python train.py --n_layer=10 --d_mlp=768 --tie_embeddings=true --init="uniform"
Each number is 500 + 50 x the weight over its row's rms, rounded and kept within 0 to 999. Layers, rows and columns count from 0. Numbers have three digits each. The size before them is the row's rms in percent of the matrix's.

# down: layer 6 MLP down (transposed), 768x192, rms 0.0277, rows 533-552, columns 0-63
# up: layer 6 MLP up, 768x192, rms 0.0472, rows 534-553, columns 0-63
down533 116:472521499520574481496452463478457543436513555543506357511526613467561468414430528568499447453567441537574572438539527449489421516498504481515489503484412574516472443465446542527534552447588522
up534 104:648461440494425535421505485560461455432496475500472541539570477508575405532446487463567562448489419447503489568415548510549512543492574461563483436536503539557487474496490576425527526572568457
down534 103:450523509524442573564560481600446469482570489553469480514484418501490494376483476467454521505471551440413512605519549466525471497469544474471416599518531494489494512502461557447485533443467500
up535 089:506475506430410464417474532487495495511551590548548520482547447502450548519465472508518493532486489475593508475436495382474492502473453526561498383531397556425473474506560478479508547470570524
down535 085:593491467538539531523511460486542491536454484510423556468441550484427520466556513437416400537534472548485447428569564487450538528481539490482426570519535468464460601531573484460456500520471518
up536 093:561477479469473442525492546518442477520545519531555544492502518574470436514438468528560522529518551493481501568529466416537440476484487536405514570534460480487477529506521495490449460428464533
down536 099:472512389404450488427489490514507591452507532481462561527514581429511470511550398453468501477520508615546551425535535648426441601467513405587468513486494523437473489564473447485511517448490535
up537 096:533524484551415466548490526435480504495515494493499518482456513552511572528546533459551463492532401509537473464396348464551551528490439519531511595544463500565574523489473585457465451561487456
down537 091:436458512484576572512423496582545514415522436502478482464480538477534440452515490441484441531507420461500549523574557529500579583459440483524557523577576548462511546501460511481502466366431513
up538 099:546486495555492526511414505505503542480525509466551476484511535557488581426523516607517541383591445463478443536447485479510483488586428458452567508421549533596533460471454485535583450455429486
down538 103:442442582458527506531507481500505577414452390469525415483377487546501545336466482517381440486474550559505503530602511606547495541571554469507451464536485518414531480538444424534524432475486500
up539 111:458586416469521567550532448474479471552599405578471480476474479533449480611452482486546549520463474532494405563462429489439520437474431455592518465534454434472474514516433459612573541490537423
down539 120:490590552469433496588528502535454492550486514515502505582564432413567479469553579517508491457476542401470501513531449510533480475562508465523548462459530486508502488563592525583560503534442529
up540 098:512578422453550530524441415487568532452491459532550476375401511556533557531538466390514444467522496525511503617489511576538458532434470496457543528569508521434529451538451572561505506450663528
down540 097:558506512492454391477605506509402527498433530543475432499527472416477460476522488534471463585458407597575523491508545583495601517548430538573482486475449506618529515542437564477403462481442539
up541 106:514531386410435499519509538479514464491497433524503481482403440580524520616579481435467505581498559598537526516539601518515528500473549462489542562497477544415549434488523485529536532514425476
down541 105:515511522488504393558435516469466524494535442490519507483480531413441530445546541492571574526585513468429500330496445450440474603505612384541490534442504469474445458490471443436499473497490581
up542 102:477473519464577470417521513424517472541600509482549469513487578460479508413495520577574575456522499415405534420524473503498499482542468442497509482535526391552655519568502519515524558513476434
down542 097:483546642413423362551538401455529503461446466403525507464490567469453545562532542466491462550534550528479523412507562479498520410539505526421537483539519491553477474545562428471492489556499594
up543 102:483509479450532452368473519493528447520509556472417434521556449515570534473539397530445531485441541538514464506554409434555483571524553519463566446515416435475482540495486569487566508534537503
down543 109:514419614539471484541515582477436421519596532522440489524548494525545458551448551411465435553513554510495518517442615452536557487454445475554571492486525555525492535496436569536480466443557516
up544 107:553431411524441417466481492502529502476537415531496565461458427569430474479559409582593570567554530468545501489426534517559511611548485431548460499562474509563450573516513476409487552479446403
down544 108:514555464436501461525490458523469421551546550512490501456535517457552432526510479439530451503474510619536521459495467507495450547549515486554479538509541528454565593443474536483565444539452625
up545 104:481546519426507479398552533486540519479455516545495455497587462455566532429515411526565563451482492479479486424533498527553446528561487471479633461515505477583503473596582527506574500456493457
down545 100:456564508450473530553420568473469573541508433455469490494458542497581466504430493493415474524514533597530519494479582461537459454470484429537545458447481385542442495532487498384452527504463426
up546 100:595553461417474523430420532464531497481529410441515478437498446494611560552503493474478528516575350570407467530553493389540463482479532482535560481424530500477504492579548495455573521507498504
down546 101:395516493490586480596491460503561508548558500468499506459491475509446514515541508581509495566503485529519537526451499499469470525536513604479542503504489516555543487379471475439557452499486496
up547 097:423445511524549538486357551467573421481501543521439531513531547453441444487499459484552450476570436511487466458501451470563505487463556538513562402517480563432512504580451497588469517458530435
down547 092:529480516530433556508461494439513473392486442487522480425555494460474483410506534503481527489414506518615504505519486529524437526566472431520498540522415590534502574528509478467474422407537487
up548 094:548554530462486528474494466422485423483470495496569544492468530523528552468450517533453515416516505500585585490471484561503514416464446555462501443607536445474537464514467493547542507588550509
down548 094:444516468583461502513479530463499518511595513565426489432434414481437453508483455640476509578527471415430385448578481463527535611542529572641529521429502573472478518523488457488518568483545566
up549 099:417517446510504461594471566547581452525478538497461548524504512532460526583482504508559528471489502492512448458432500442485570500527561529583525473518435548568581528518511586460503475503546501
down549 094:514509549498551581434538430515525497475489467474515485441496450546460564421526450485550491452489510466471501564490474569499586616521488444423453456475596514554523451486439527447465506457426475
up550 094:466479444450471468441536436541536559525470467639421608577423561492440457450466463497523508509467456413566450448565538593556579507579441455503516498602557536443540539458525455519453552605473428
down550 099:548486494532485511449552523578548519465543478474464412496529482463575472539486539517477526532518448580524582549489595485442560550478547632479470457541496530422518531451388421522555405432543572
up551 093:576440514466474494559379549558574485428550499461594490499459466485490511539501536439541512505544513496513407603429489589570554450589511443512548524520465546524460491470496501400572495413547502
down551 090:486585507475449529502517516517517502475530441513485485473523555509582483428532431440558559515518560554650433401519542505462402540409447435520469531501511501485545510461500461511426480529396440
up552 105:498470458497578537550448512451481438497492503581477562406480496456438477540552425569586449475495480481550435488453520481461478391509519488447433528484517392608502557510572447656588592471424508
down552 103:497530425556443478463450481580456473535500466410522434494552551554561536475435520399483460518548513556458508474476504511451522506490474540500459510504553462486481567569512530427600437458465473
up553 095:537559509405411435555437388436599449512502499538536505476415535422468541469565526424539529570514461584537525555461499515516549416567411508508544557500543450573471438482499514472593518532532417